Weights of a small GPT-style language model, trained from scratch on English Wikipedia: RMSNorm before each block, a smear gate.
Each number is 500 + 25 x the weight over the matrix's rms, rounded and kept within 0 to 999. Layers, rows and columns count from 0. Numbers have three digits each.

# layer 4 MLP up, 896x224, rms 0.373, rows 40-71, columns 0-223
501502500500498500501500498503499504498498500498501497503499498502503501500494499499501499496505499498501500498499497499503500501496499498504498500503499503501506504502501498499498496498497502499499503504499500498497501503497494498504501500499502497495500498504496498496502501495501503506499500499495500496497498502502499503503495503497497496499498505501499500501495503494502498502495500499502505496498499503497503502500496503500502503500497497502495505498502500500497504501502496499496500501497501498499498502502500497499501499502498503496503504504500499500504495501502498506497500503505494508500499501497500496500497500496500496504500500502502495498498499498504498501503
563524484549452538515466498496520479532479478487496470500480487480467448486457468447548542499496501508494498494500532510521472465520506453460511507511488501443460509517520529511508478509502462537506489497457498562497526513515483528487494472526500484484531509490492543509539519504498457517511460451498545474500570489481527500496465490488513533440498507451455496490468515517511482463519490562497495515443559498482514513462486461517520525483456451536501525477501522499504473474506500502493538512449515474524585532517471471550488494486454462515507481509514507551508511497515439501510525504527523504520521482544454484472517528542499492510452534517539473453461520501485505476510
451547505505501497488500497507465471557450514492514531534524526517509442495469510468542486445453508525477521454521532494475531507515530503508492486478517543516548532456435540506521515467514535527519486510526439524499527503521471508483484421505445550524514486498472500545513475471492532512517468466510495556485526527506474502509470498517476447524497474567495502543526502456538490501501489523515485520469516569523489493510489513502487484513463431521532522495491474481477473511441484460494496518534507467474485458534500500453540484475463483504492478521509498533553522506480490500488497543508517507504488510505472474536477540536472471464491518476502517507504492463511448468494
498487483494477544519496520560501480476534503454506523543461513476481482469499560540524503511470485527500486497548517522478550483507496475480493517457493517505464488537460484518515499520486528551494467552479497508518525470548547495491509488500507563460547473507555483495526519517482484488509480526484529515546482503458498500526517519454503514536484504482462457499508464467477489511486477512479478524489457487487513459472494526466509510518527440581469514499482457492553477510502523570491469505480542500461517532498536475497520489498505501518494544450499456522475456541512487459487528493573476481521475545472490497457459497501507472526497515539442474480564478553470486506449
499497499507501499497505498501501497494494500497503502494504498506492504495495513502500495495504506503497500500499502500505500504501505494502493502511500500490506499499498501500505495495494506504497503498492501496492505501498501501503501508502509494505510498505504503495505502495504504490497507496492500498494501495496497497506496505503508501505499498501499506497493498501503491504490499502498499495494504495498500501501504497499504505502500496499497493495497495495505499498500498497498497499500505495494500511511496499502501496501509506490506500509500494494497502502496492499502496498500494501500504504500506495496504497506506506503508495504505504503505496495503503502492
547466444495484467499522460532552474528491492502504507496528474511468498478508471493507511500543435511506492501549505493504514534504476455518522460523541517512473487495527510521499568456506513509497536473546524521536503524492515556452455567513479497434479509513532538545453458514450506489487511491511504532491488501505477577521469482515535459505487493486477529477475505521501515449492499484526503582501559532479521495460544491498455527494469532555537515562512455500472566468466525508512572489490492479493463567541471502533524453528518501526491474456541503501506524497500499467538538481517511478533530534559504469549490497507488536494484517469527477529483481513482464539500
453503485514515489535537471504490477531547499486489515505461473497559468485485515421478538511485501471553527496536496546531504502504498495493473476458473529502519493504440566536471480482451530474539537505500487536560480558505497462518537498513530542492497507511463494486516452518491525487527497517528531508477472534468502469439476491523488534523453477459518475517513501447517471543532480512475511500495545490477461490510474458468516470503523477512495558537535554497442519531453453547507478487501539507501481503455502533453499534459533527547444500475500463510437514516519489497502510515482475460498495510502447519516547482510495505473519537459536488508487552456519513516440
506528466533506478484552513446534506542461518520500523492488518479488476500494476528560531519496487524440518455471503506483547539550499474517524492543525504473487532458476491500559503498538511494440502537442505506500507493516488488536505526529474502494474479491509508536499514493500484461523467524519543478512482504500486511467482427546514431509555535534524502479537468481469491547493493496596515519464547518558519479516527498471534477526497531483536520480487507544511512535535473519481443480509534490465513560474486593428530461493510496507473563547513492523480545460542572482484487487524465455563561514487484518498524470494509493525521506502502458533507541505514458444472
480469503510497504483505520524485534506530528534533506468499491490464521509490541496470520511456446528481451540438500494508497537473483492500469506505524540480540527493509508547486460511526524492488501539499487480475457488504509494505501541500498530511518529507502460491499477540491524503492503524472500515458502530518540427453505502494516503505523524489542514480547509502488464493517506473486504467462495489470521486514507526519490479509453484521508493510506529505472504498496489494499556479501502528514517545530507539520528483528454513475499486511505490505520519473517478490479532523513475491516501494543554477514535509530563466509485494510527507504515499545520445464478
460531490534496518485501475526516460456524500493522524469477405534462499538471524477527492470468494508460481519438527494520532507520497498472483523500501551479449460516484509459475510491535471558496470525494491477508437506526507470551483533513429570546465467452559502523515436509451466518451542471532493430479472496528512513410573507497483514499474491461511484505520466447488463540489472483523533454512434476464518499506485504509516502470558489497509483509469538524484492534470481515508478474503491524479475507493475479480476447479472446478506456535513492492434535492542502533459473528520518502520500507439539540525473489494515491472533487502506531453467554446529479454469
521502512519550472487494524472556487532465514514492550491439461534487519464507494521555524549489504486501462488515503500493486481538536455496519419509533506506479541467478490554523510530480483481578529538490480493467489515527457479471474501470489503483521491519468488502486441452542519507553512491509489532552486444504472532523510461495537502502490522521479543490483533491522490514490473481542464480492516505466475498521468468454530509504549537497551502485468489537513484498503513464475523504510517450520484466517461475514573499543478482474477527507496490541497522473536500532477519526540546478513578511534459506523494465536484477498505537490517481536491522543541483520508
502507503504489493498496495503490497515498487503490497499503507506492493496497505492496504503502520502502492507507505501498505502500503500496494500499501493512490501500496497502501488492502499494495500501500505500490505497503502506498502504501504501501491495495506499498508491501504512494497496500503510494503495503502495500506501511489492496498496506492489489510493496500505510498495498502512497492505497500500504494501497511500506504496498500497498499500499502502488507498500495492509494501502500487502506498503509496503495499498497511494506503497498505502498494491507505499493513505500502502505496502503493495494498500506502515498495502496509503500504496502503488516493
540500506491489472498478502524465500460467542486505504506532477460490488523489506521508574498442485534520469503523511509470523498498476558549504453516522495519467500514431510498554505497519529506522530512481495489497532510478512491513509472480548513523472539474431488492530486500529503546510532548526534482518492515476481495510510456525494467506460474458460491510527539520489521468489489495518515493505503497473508512540529553494517559545497509478496496482502485453491531456490463516515500555515456536476477458497514496533517505473485487485512486525517522539472537494533510515456491462505475491516466453469474483498471486508512510530490500495458458514527499500465468478486
494477498514462485511455509519515487538492514452507491506454524550471462523458536503475545513512543500522494458437539510473491497489513483533472514476499505493462480514523503479511469500519456517512499489496496476502519472525522496483444494542509567447505511503482467470551505541506467514450506496520491529480492495463530511503453536481463510522494483514450473453516533484473469503486513470507478504573529568441478443506467477505444511477564534544460402481492517530505531506493457476490486521544523488508510476496519525472473456540522490566455525486567529451504466531507494519515497550496508490522494529533494472473499463543516538467508503482458454506468543460499505536528
499477522530462485487539526533522532479542439461517490504498475505488557458535535495532507512542497464500516534494461514477503508483508498509497524504496509485547479541536503476473528466530482516492516467498534502493531500485526493438442511504462445530514479483495484483491520493494564479454444488493528497455457462511476486532475497526491509526497501493529447492485529568516495517500502440565547555512545538502492488504447501478429489449526486524547506481511475454531483469503494486504503483505478431484493513551486466490486493545503560499462479561447492506515483532494493521509524493479518473486499527473497514512539471529510432485511500510491557471497488450513533486511
442497504539538531491526473534503496479526469473511517481498531461507523465449513465533510502449541496512475502478513526536466523527459542498523456465478477491516485458535507505478487486458517458499515532524494538547482536472478496501542515504454534515568528515480482496529454503489447464465509492476491485519467480543518542474488429478511496513514485443504546501474505507527501511446484509533427530474493506533517487539421444460522491479514512547507492513516527504494464552486503491497487515446470489518507456457512480528521495496536502488494494471485531477523500480473548503477570522558511477489483534482460491492501516522501485463456522520478496481554511470568477517534
455552505510541466468522537497549518491509453554515511468531497478510501479439493534487555476537599490477499445530517499515455485518558486507496523490442501499497533473491499453577547499499513553509484527500501487534534556514466512527502467431477507444503456527508512536506527420534526528512505502503525543510469525553496487463462494497486468529503466531497529477537458558468459447480534498523477521530481473486455479521493525498512512536487515509478438465480449475477492538458531459513485534511447470484498500508463538517529473504512512464515509489486495500511501508549517525480480496528541468499511483502454489483466487544518485510491472539496481483489509510501527551471
441549564516500463454487515486475534520491503525526544506488520561501537508528479469485501514509556501523514453504540494490511535506502489493454455467467510491521525481477518462472538490440465500519504499489539454482542495546491535480463495472503429500529511467528483495497525465515490493485483501507498536535444503497513526492481496495487443513536500535534485480506493490494540502492515495485536515472518507458452461520520508484493506556482530487482477482478500515528514518481527478493515487485472498488484490475428489540513488487502504525521523499491450520514513476514502509480510507514514450519457489508485499503480495493439515485500506555463482512447523503483519499535
545508457474507512472460513538535494497486544525499530561494537503547498479483517500515517517472513448567475499524521519480523542536513501530448462497504519444528519502488512521506511497457483478477505444514566520500519478500490507510454522487494483553474508525540457492502511494493459512489520546492487462507551501526515537517509557493472465503445522484477471491522498481524527478507541463517499497469486476475500480479531475489525517450500507465513496488492439528516524503503456487509500514493468485515505511494500540494508465468505511456483513506476497500496486465458512521517491483487482480501513527502536467478518496550541512509502465501499526535496516500473531549473
486437548543547453533529501515493460503445498489547595548514493457549628463447547493540373534517492476502458474484517537415537526505498482503540463529493528545498494457557496520424467551481627536479480509471488505525486530447512469443506535495474501510492480483478475505545514553504511551535589534557529522511475495550509504470522479466522429530520490491503491479470541504496518511491529503561478488475431485511557492489525432514574513508529470459510499524492570479527519532495474502534523499490441534413509527511475451487503487470525536510462461526508465517543509507468498544446488503489526501480527500463522470458540479538507489479536448508469465478556596520488448534550
500497502494501512499508505500488502504508496498503501497498502505484507492499497503505492498496485491502500498492510500509496507503501491500507508507511490491510499495502489502500501495508492498498508506498495504500498495499496509500498497502502498495500503499496490503501497508503499498499503498500505494506502497506499508505500507504509491498497502502499499494498508511495506500501502500513500502500504499499499501496500510493505499504499496503497503493505508500496505505502496512497491493495499501499499495508501500504499497498495498505502499503503501498495494512508502507495492502500493504504501489496504500506501500496503501503486499499502498482512494504503494501501
493503492474472473533507438513477510508505552527524496519513492510488495511517457496515511507541479466467529528516457487517533512473458516498519531507485525472502471554468489540453530518456481459542482513482504524519496459523458486513537501482487514478483470509486527489511503509497512506525493502482484522517550505545528512442514540438502485506472527472513530527523451500498453562473525499525492533537452517520502477546518515483493506493501526472519495497513520490520466481474525512483553505495501534449575516496487524446478503505497496522509497524484471467531545493507481523461482484465424516535503459519531465466482485527534511459489542514440516536494515543475470467478
487487503534514436484512496505504466505504487501523506486505490489526499493522528491443480486480501515504540508516513531550526501531478510420523442508538514477522511496471498483469484497498476504532512520492521542542506538486497486528530490495516480499486551477478443483493531499471487527528536525500505491495524495512495527476473511496512495535495538505501483494486514537524484476485488488486549518516412497464509497493501499537478507477521499560536520492536494476439524515492509486514494473514518464518530524513506501474525510507467447545442516472471521480446489564527516524492471501505507501521474472498466510506529460500479490475517484515484524512500496497531501539465
549525532474468553484462497510459462502482552507522486561426510489512489489406459485480511499479488503486527415513434548499523485552500518447494490506515506499471593508573546521500490495428540551521490509502442482552549504563515530539474492460485492481529511488489484518497540494488498510492497540477537491551559530492491467543517487462516525457534535476468505398523478515469456512488529527477460536471500481461434508496458518511457485508505478452509508519508474466545532548508514539528504532484511527443524438520554466537550473503469525486472459520479536551438537499487499474507448454500540479498478503520452477474525519502550498547515493456494491529475543510484496518496
490529445507479497491510497535530499507461536506499452521543535501521480486505510485481537478486490476511466506495500539461483501510503477497552539475533502518528511482510572522526476499490525454475535543504535539403456542485523491518502513509528522505532522473516535511536473521467526461524453513528511473508496525506497479503507504472512474458489490522495531490484483501496493468503454520483504501491497503466457501505499516506483495518459527504500504481517490457508512448521504503514491495526463534503495493529509494500485489494513507525482506501496485483546481501527515498508539480499540461512472483464487498484489467477512536471528498509500537472499532498455511477494
461473530522517576481490495452472540493542446485523477522506526485460496477516530482526482483506480492500505523539489479513554499518450481473545440531506451450506504495536483429474445474517512512505484538508500509450466505485514529458465532500518504486506454507445529484537536461485487510473501539529491493483495513481494458555508469535479528469519490508480475481563500496477527505524450532513555509495458496467526531502472503500488541498519499540507471523524489517486477495491481545520502518548479501454462558530518486486488531490512536449503532471519477501453548524526494530504513448559497491454506506492498487502478512504586530507506490506513454515535520550456490484499
464493504513490544534479507477519475520476486589507540530508494519478463515486544536606477519512449511508477466449493510573520563539539523467489538430529585517507492484542505477506464591546482570489483532497488516487461510503463517473500490492489513520491470504535486498537459423512468440502488486455515475415494471509532508551529453500485472468531450523499409511528462505489527539486476515502507572475497466545483428501516496501509457511559502479467519437546513508489542461533488519505519532517451515533522519480534524521467506455583495467505509477517508512414510482511501456468523466470524458518503564532459464524436484482520521510495539499536546548454553495489503420475
489518516536491528508507489432496451496495482475496516445519568523479474479489504517476507581483489540497491446575488475515447474545496419541481518482517496454467529470498520525460490506452500566499564440485480552471472524470522452533493525480541429509426520446445469452541485564494533434487529498563486512510493506478501562417478535531445485487493460500463496482479550520527536469553519423451538493490465493464462488489513517482538482555518484498567482532462515472499491456460492470485430483511488508500513516489545514492550456564517537430470495567492498513530483603494530513505503486477486467547500525551550444515463507584449478462491512521583548522540485480497410463451
503501477508475480461497520512479524514474496516515505531509556496487502484529491468490498486486482464480494466521515488492535514508521521465467510505460517483516501484469478490532504436451516479481515525497528486481501502511540478496486466488456518507503473516468475506494530438511490512539482519538516478514475496531484460518449506518502482500519489426470559465542488515498540485473475479479482530527521532454528466506516481484531468494466492431451471530521558487542508483523473507503523445485458512475517495514522453503473509535529489477506551455497524480520517482497488509473545460532536498521538513472503538522469490484505483544523532505533504492534522534520523476477
484481513481478485549504488498538510527480469466521491502511459459495509514486464523445467470499500527496469530528471535484465479479489460520517523466521518505498510454484516495492526529471490517508549529530499502492536480509489487467525525482499500525597515509519521533559503473430540464470506509532527495487519521453523516511485511477493512436495500519511523478486507470521432520496501514506531499448503567447529498512544506506529472507510496518464510507472492531561557460527520473522525515458491494519481464491490505446476495492478500444512461504541514550536506516518452515524508558487489489488530515508506507517492479493527474493447478521535488490506555497513482511487
503483506485484519506495488491479537535542477523527521509561531508447537524512532458511505461499529489505512506477541526491510498509458529492505523502513488516503482472472511534472502537521522493496483461498513507523493492450498513495553464468448504496469520552472500507518499453455487473497507505524518506460500523474458506483508500459514503472442465493502494530523528496491523517492468539465521497536505481548538486476485466470512511464472522526510528528544484495439511474504503499524485540469509468520539528517518544529488471511475447558463519531496496498507468510504474474520507502464533521506482514472461496487485531489475532493510518478454514477521456476489529513457
504519521517487458487549568447458471496492515488532531531498489472539464461490502529451500485460474444462495484539504505470540497524540478521503561515493498535506425476547499504490496536487542486474519486532423494483448529469462523446470489463538467495478486439486522480488538471481491514496494529453501526465458536518537482471510469543491480549540495490505558518483484524494527516478517529501476587444472486489500476465561536482438541520482487478497528478472508542542507480459509458486464485479464521487498480517540530486499437466472470513518536546499506501503492510515490519451532517510581515511471487530517488476513498499462471473539485518476493477474497476545506492473
# layer 4 MLP down (transposed), 896x224, rms 0.283, rows 40-70, columns 0-223
502500500503501499499502503503497505497499501499499507499500498500498499500501501500500501502498503499500497499500494501498498503500496503503500501498501501500496500504500500498501498500495497499497499503500502497501499499500504504503503502500497501496499501500497496501492500502497499501501500500500503504501504498500499501501501501500501496502503497504502501502499501502502498502503499499501498496499498505498500502500500499501502494495500500499501500496505501500502500499499503503500496500507500503499501504498497504502499499500500503501499497495501498502499499503499502498495501500499505498500499499501498498504500500503504502500499503498497501499502497500499498502496
477511491455495520455500523510509511528525452475506527496542495470504484504500471495479438521484510511468519528507561498524491515484528471506493489479451522503503487517488507518569466458530490524537491443457489581482496509511532522503498537516514475504513492524523531467497525505515467474474500486523509497528542506453506479502495429514480511487505528489542581489528493484521476510453521520460483515445500527488531490514496448481489512505537414515557451514519496566511462494459484493522552476489504490533539502507500453514490503471503477490442499495497477508491495501512466477504491481521508517482476473483471471494461507489517454493493535517475505476497497468484521465504
513486559482454484562454490476485476498542508505486519473525492477505499458483453526504481551527519498532495523537469495524472513502532478483496545492531486498507475505502506484517443530477524504546490485471508518470487452513554508527498518491469517533517492467500504549485481503483512508524502465437473485510473512522475537560489506486499511507472512507517505498521481487475519517495511489475505522470519524521532470477478537511499490519476473460537482545464519484553467526486522515410479519522523497496486475509496467518485495486557504539497479447494520517497439506490526518529493554495410492504513532501524476475487490518556489490518535487460509537500463494482501480516
504506498462524453519538467519520517558513520496520544496513538515517447501480468528533525523524485530484455511506514494521498504479517502492461521523512488469527450478468495520521517470475504491466491540522480489502516488513550489508506496519520538493519487489538474493420532515512508494468496489511538480501531498481474495488517512486498507538503531511463539488471523460529515505497471493473499509513468479518525514457473477517508491482482482546495492517492523544482510533539501491465525498478499461483482517510516535505481563442519428506469503475480461488490516525478502525466513525514527528525487488500491503475550490539517471515544473497523505528489497513437533474523
506503506497495496495499496500499501502500496502501501505501504494495503501495502496496500503499503501503499496504498504508500504501492499499497502508501498506505504498504508494503504498503499501500497497504496497500505498501498498497492504504506502496500495500497497498499498500501497500508497497504502495502500505500501499501505508499498499501507502496492504495497490495496495503501492495504502504503499496496498501492502499498500501501504499501504502500508498495500499501497497502495507503498503499501501496495489501497503502503499506504502499501501503504490500498501502498495500502497507505501503501496503501498504505499502497505501502502494504502499496499502501501494
517524512510485485527494480503521483498497512513450528471534554449489514488490464502499484456533461492500484511495504502464498526519458472521532437506539482513499516479522526507521536525495501482501537504483504527535545476507462528548453538477514526467473493539497458461472500519501533500509529517549512520519531464520512502528533495466550457520510533495511489490486532501483492523525516467493508571528488576488456488481533527484502505500519530512485527536518496441491502483494524479458565499510501476523463527513421455585487471544464476495532452497481457508508497542498483497516526502525510561485513558499520473521503463525499496514488479486498510501456518519527520477526
494518530514457510493542548553524503523488515509520458526498470532479478492495469556492540476510506446525480501511497499513567487480487497504472495478544464467435487510437504492545507438484493496526456550480449497512524481457493458496524454504499474488560522468470487467466513473529499553490522475527464507465486488536511500481494487488456511547500512486457562474529530488487486507541499504492458509502480515488497499512532512472536516483490440504520524494574550539506493550488519532554484487488528527490528514451464471492530545510496506504487493440474456494465478491488506548476494519516459488489517498458520488506507543516513510538490546488541451495507481489507515489509
536482488567556461524487525440460479518461520523450510441546494494468523504525497511528476515541509504458497468469472494468526494520453484525503489556542480497531536458466502514495483509495527529471496529470490467493508469498489530522536522499505452483523498497516494473496466452488539478482504469483464476491538494481490532448507457497505426478544519498520465516508466510506526530483510450523542539454550500481521530454497468448547453490481540506501449482468515496485505545485502514481489533487511447511503499491452537485521492478523503508477519495520453506468514441522542491539529577517469508487559483490504530484550454488524516492484529475505483507500513496509418483496
494461475507461538448463552493483480513502497502516539501491490518511506513500499480475503489484507519488478471476528533516521498543445523491506485441513547505523502498508517492502502449485526528518487519488494488519469541542520518504470540495466455512483488504456485502502512499477488518513476552477492496486499495514500462472484524467484499456510485478489507445510499462473480524486499488478501485491517517464502490496494522518504491480508507508520492491499490521492540515491511474476514488489496477497520480537514545536499452487496521497474524518529509524506491481486471505483511479533517465506511529500492498493508515538518476471496500525477539509497480497486483498488
498491551537527528478519527493479441483493538486478515514467489526525495478572512513489530506447477502486505483531507471519477482519504477497535516517506513479479483494533470507523538483518451534496523488532491469509497500525520500502471483544442529549535472487487504530513453517542496488524533482531545503523551503464472456433541515513505508505515502499477493495459511437457470494519525495495573570510501503503523483520472501526504474481523530509513471494470494487481461448529456475508526475505509570515477513472538472481482514524443515494496475512526486448462524554506456492442514567531490500515542529471511537489580427448448478503472492519539485499474519525475506511517
506492462505498521495536524479498512518539458483442529446461474523467547531558510490509467558549530496426495487482489427495466531539503451482488471540524469563534506518473488551493492511493510517480454535538461486502478466519440500501468554510513544475543478474479503500452444434480490500535520458498501507524489469537479496500492518473545478490498497514467514479489492491482520535522470499468441496513516470554462517532512504511485513501516531475531488546469514560428518507464500489481533521538474443535494515516464559522541563531492483497520496488416477540514441513472529513462463520555539510464531474559446516472495509526515512452462525520567476463516492435560461570497
501499500493505510505494498503505498501494489505500502512503494498508510499505503501493502496506517493493502510497498517498514490509502505497511503505504495503492499499502503503514501510508503492501505505505498497497500493509500493498502504504512501498510489494495502511501494502510502498499503502506503494493499499507501496508498497501514498492513498512501495505488493500506490512494500502500494501496502499501501503488500499501503496499492495503498514498500492497506510498501501499499496490492503497499496507502488502500509511505498502508493500491491497510506510488496491492498488500489498497503492494495506493491506497497509492483507505501503508489508499507509506502489
514500509442517501493493478527471438489521526484491454535450517478460499474532529530520518511503520497551489500474534476526510495432482533539477443488527504525464511551513493490519499486503504474486528492487505466468515505505553488531526518477515515528486508488489468483487462482511493510484534531523495474540451483539479538508523516534456493509495493472490476539532508490508490445504518469533515548486466516502492506510465567515499512456510510495510497491500507511519453499477506500425483466510486536538485520500484486482496510523496485475462508478495517519495496517484502455493510504491482539476515491510498484555488516449528522481493497495496492465460493514507541458559
490504461565464473491468529481478507481495470434493463503431548512503530496519519532509479484521547545471494491452454485506492535507478466515445510506554461527538491515478462487507493499564459514462561500546435510505504512502503471438497430517505541501539508501474482556613501549528444522502524570494454503490505537444548510495521539485552488597553435545515493508522557527536498488537553544473518440569476550466478515477468490413501580477603531551422511457446526533520496472565525501598516436494495508522496515482474487522510502560533426532460548509537505438487522568509491512497486476504464525534481522544480497462499449520511497464513526495469459500480494477496524467497
510527460484491507515477465478496491512503505476481471521474532498468520470484492511478489467499479505537507457475554485554542475485477472462497494512535458515523519551479495540513519482504507517504498542531564488420485506538550507539516505488501511464440475491461468528507529488531519509482523543550519474513483526485475504521534527464488536458491490500475460516560558494504528506496491436517525515497518493482449444508522518399507513504527511532488550497492491484498521504472502528578536502508534510487462536511513528477532531440497515491517527466502477527525489456518468478531471451487466522495537468486510475491509460486512503494496479513545472472446456527516515465480
533513470488456544513485500544476528489452522532470541519453511459507487535515532515514473480509502527503547491483539516508416441518523562438562494483524493512546473470469541450526512486472473529518520494513447485492452514508451476545529481533490562516503483505494484496521486557524494512479522461536514461552537489436545447543500430524520477443533498502578532492543474499494486491504528495472459500501513509517481552521491529448470519493543543513554506467479556544460486493527496465469505503453528508468533470502498485507498508480546521508479516526505542507481460479513530499570564478523455527533489547506481470488453516486497532532489547530527491467547507480498519494532
509483453438464455534446487451485564577423531525479542500553525465476539514545488519502488468548521496512457513524522558539492515490504445486533523492505440491523502482490468432448494460512505495494535481471547529517523493496527499505446462432492542473473487498510518481468514466498460493496471477459544534571522505472476495510536472506528499484537495471559511482517515465475518485555523451480479511493511469528476545484507477527549510503490524517510478490488480496511492475487491471480538470465499472497492500445446614489500469503506496436531453547486496492549495490488537500528533567451512507484475551501510474529512538436539514458520494505517502496470529523471508512546
521527465472489525555527491517455524484498507443503538474512502445534480498489515442524466582452483565501508480519486479516518513536530527540474500477484491554516476503523466464518489508595507492464474464528482497496483518494518503511491450495484520486504512477525515515515506507519511537463473534510508473530511485543498541511476518489516484501481528526519471466521512481521492494495521563504447461484505503513470502524462486515525509470475494472482556463514467533492482513462501525546541460492482466457455424512542467502492514515478454584467474484478496517484495514498478458559472491445511556471546475481518552503500489488496522466487507508518470519492529495495484438517
501449493502541490466513477501528497490553541502483525511499471513489504496485495456530507525513538490521493483490515489474553544475523548487501475540513490490510545528470509526479525468504499533483472493494537472497487536524515462491508467524506510504474478469497465543498489492513493501466516551482518493530533503500494479501493512526505501514452531513548525465509486518547471477543502460501452509507497451471468509520497485514492482490514447438473476525514493517463473549469512524356500506505556500483486464539488544544517545453493464531502476482533503487515484499493563504500477455495519458500464451515483483493481498520553467540494485526511535508504480529501525486535
504474511465524489526525527472487528542447469458507436526520510467480522511547501522527479510551505563460490469533465495483490501459503516515517494523480441529557514503516500524449494500540528504523463514552500474499485501513492484513452497491486476538439479516503536504532450555489527549531530533553494471561493451501553494444517489517489442559522483490559556483509583530486573463483481506531489452501497519491506535539451474474515542540497485519573475493472597496521511506438531522465563469507480499510514548509540531510446527495488468499466495502470485506515552449463501521517522552470402505527532492487523476467516494510481527472477438508499490485518553551468511518507
499497498497496507494504500498502498501511497492502500498507502490498496498508501499506501499495499492499513508504505504489495503504498493499500503499499511503494498498503497499506502509502501499497502502497502497504500504506492507494509496501503495490495497493510492507498511502501511500504503498502493498511498497503502497501507499498500502510508489498501492502504497502504498504503502494509503500499493492503495502490484502504502506496505503499499496491509507500509498505501500500494495502489480495502503501496500496499501503495496504498503505501502495508498503493505493504498513504511509493495498495502494497501493502492504503496511499503491505504503496506497499502503
503495497467477522452470534508515516511549471483517511461503511463468485467451452491537509527476551498513467512520472522462548479495459453575422534515518489502534519523481512495474524495526470479468463461495536443539484523479454476460462475475517520517462463530478533517483497476543518501533547500521514505456496493505520520472448528495522475454535477504518478537473469480493492470526472460521481482514513443554463511561506510488510532468490561521509487492526476524472520516459524542527526483495488505475486480521514537466486489555499466497483501487530508520533488548521522505505498488482496521492507445532518468500529480543535491541507478536527481517482443511522516465442
530526499496514471526488518523502511468503549506524511549533489527488467480534482556515466521475506543502530520527482498491512488515511533459452474545493458462459496485465494498470459487508494499494507479497496554507500512498499492503504484489522486487490479439483498532496551514496483478468508484483492517555480515488502502525498495487483493454468502547506470475504517509495484475500497499489521461508485546473542506436534451471480513533481503495487486520512528477499500498551499519500526465537460535439529532525509532490525513499505547460537529457522486514483492442467453462497503488475480512433485543564537503542493503511481466528488488516494553463484474462498537552461
483604451454454526528501503515439496456441484538476467491527506455536490499522448497444442503491493556462475468507479522556484504475518521497477527531526513535459501556536512514494545528474503424450464490541524491466496492540487559523521471512495504509559444511523462501461511544537486488492510553545488504503508496456466496466503501558442538593530543456498528486499501533495550505470449486450456488568548455472457563515494505482540499531531502486461462520510472524451532483467517470516486470508518495457514523509487480508493503495477482529472473483457541527458463490519465505505483465546530460514536541491463486498518544455570460493534465408531525481501484483503485509499
477506534501507510485509503505496490434469481495464473459531504490469451511475511501534474492445535507468518478526514492501479527500489501495535469494546460491496534525511542504512509447502521501518474524461516562470469527480515500478518530482510528521512533497479502521521519498492487523537530477527491516480477498525499469514495520519528504471539540491495475486513501482496457511509523460468501502524503447562499531495491491500478501439481516504570515480504504490531502519558533532454506483501443538504516521505545498512461488503475490524492465489489468458490492503487508523516480498477472559507465478496503510497492471478506472489482508475561468525507510508517534503540
509503533479516548459441484516508483442545523538532498494517537515489519523533500488536489480515489523476482544502450538536498485500496535463521495525496461466486483534598506488504453454518523607475601526497457479529443487520568488449462557476507452518486435476488449551489545484500444512501489508513488426480490518442534488514499438511488507498532459436497504543475493497463496447518510486437516513524485474543546517563525496496517475432499500520471508529507510480549465452521434522571464431488516527529505534522561501428469559514488560454471500466514518530513530580558426472485496438515531498503509547478513459486517484517583516500492531502485462503547540475572507449512
515494506533527480467494530500474493544488487523485499499492495497447531509524459520575518456502492551454499504477463484500479505429493527528491522473495489515452511510497502490524489488515510506502442463527498518500543496497487485489479517501472487519484445513492502504490427494522528496512504530468533498497550487526556491450501479506502500458526472509544406586523479513476480521496523483490529541452544520512532508505565461453524454492535470509486481486502479445502494488529494485541480496502477533496455531484506495547457536483433496459474486497530521497487504471551519486527527488454536547451460544507528542580509428442470502486527505507519467470457533499493517462499
472466503424510459491457488483472508546524510508507559510475523538470474497555530516463511548507451520444556523506515442523526522461516525569487491540510539525557521534481471514452498508503448460450493458521514490462501436496548428494489527516479475456451537520499477494603429513543514497516482508508501501523556488489532539477493517529556510504551517490441479521482495492480491459528487455503543433503523501507502538519481484518518557509549493492504550514466529433440528513481474480436488472518517484500487517496533500518503495436465451502521493438494550537492518472513478459526549513495491511487550512541518492482550528541517487518498544483525502531469500539511538537454
532488498533481445487457433494490533493501506497469511468449550543484511507494515502522431528473514489469540473520490490529522540475510518462527543495479490503545501502506477503449544465443489464451517483477503487510514496513513563483480508514475467526509520465515457487492512414507527475491491457500489492547480484462499454475480430518526487519411493465530500518496491522486454488533464506524492507552488516504525504500527502483474501438542548486427501548518531534481518499482545519531509455493517525495454489502544529459462508435545502482508471486495508551478465463472484513516539513536554501488530524523491555530496499467541542457525489515538546469533447492501525457552
478502469506535521481520545506543491504505504527453546507531485496462506532490514521503503476507527515484521510507498463493506504510503471513543515496553499521529498514504540506507448494522475524489487520510498515496530531519470477504487534494498535517480466517516504548506497500515506495514536480510465492446523512486510481490535447508526545486495539516531554498522518506489486482502477477536503473475483483470504484463479503553477474536521532498546513501484499512506546461526513484469499449483489536499503463467492520524501519513574493475520475484475529524560535563480478510517505547498483504498503491534501513497501523503494506438469519519530485501495461512480528473504
534542506516520550470493515483484504500484483465464515508494504503519459482537473487497454485489491475530518497575534470488504510472453533496520468475485513521504530512543459515511534507530459560464510549449504513527520511521523509473468505465487499487520530495479520507454486524512500502499517487512538504491500473509519523518492492479499560506506520525475479507494534460503492489495477500498483529488509494484498495500525521508475516507479492460468483484487466529538470524537545473522504476444544530492496499527520516476486484472479509535526508529522491508510499512463504480497522505504517469430534505532477547502489513498476478485539484510471479506516466483490472467516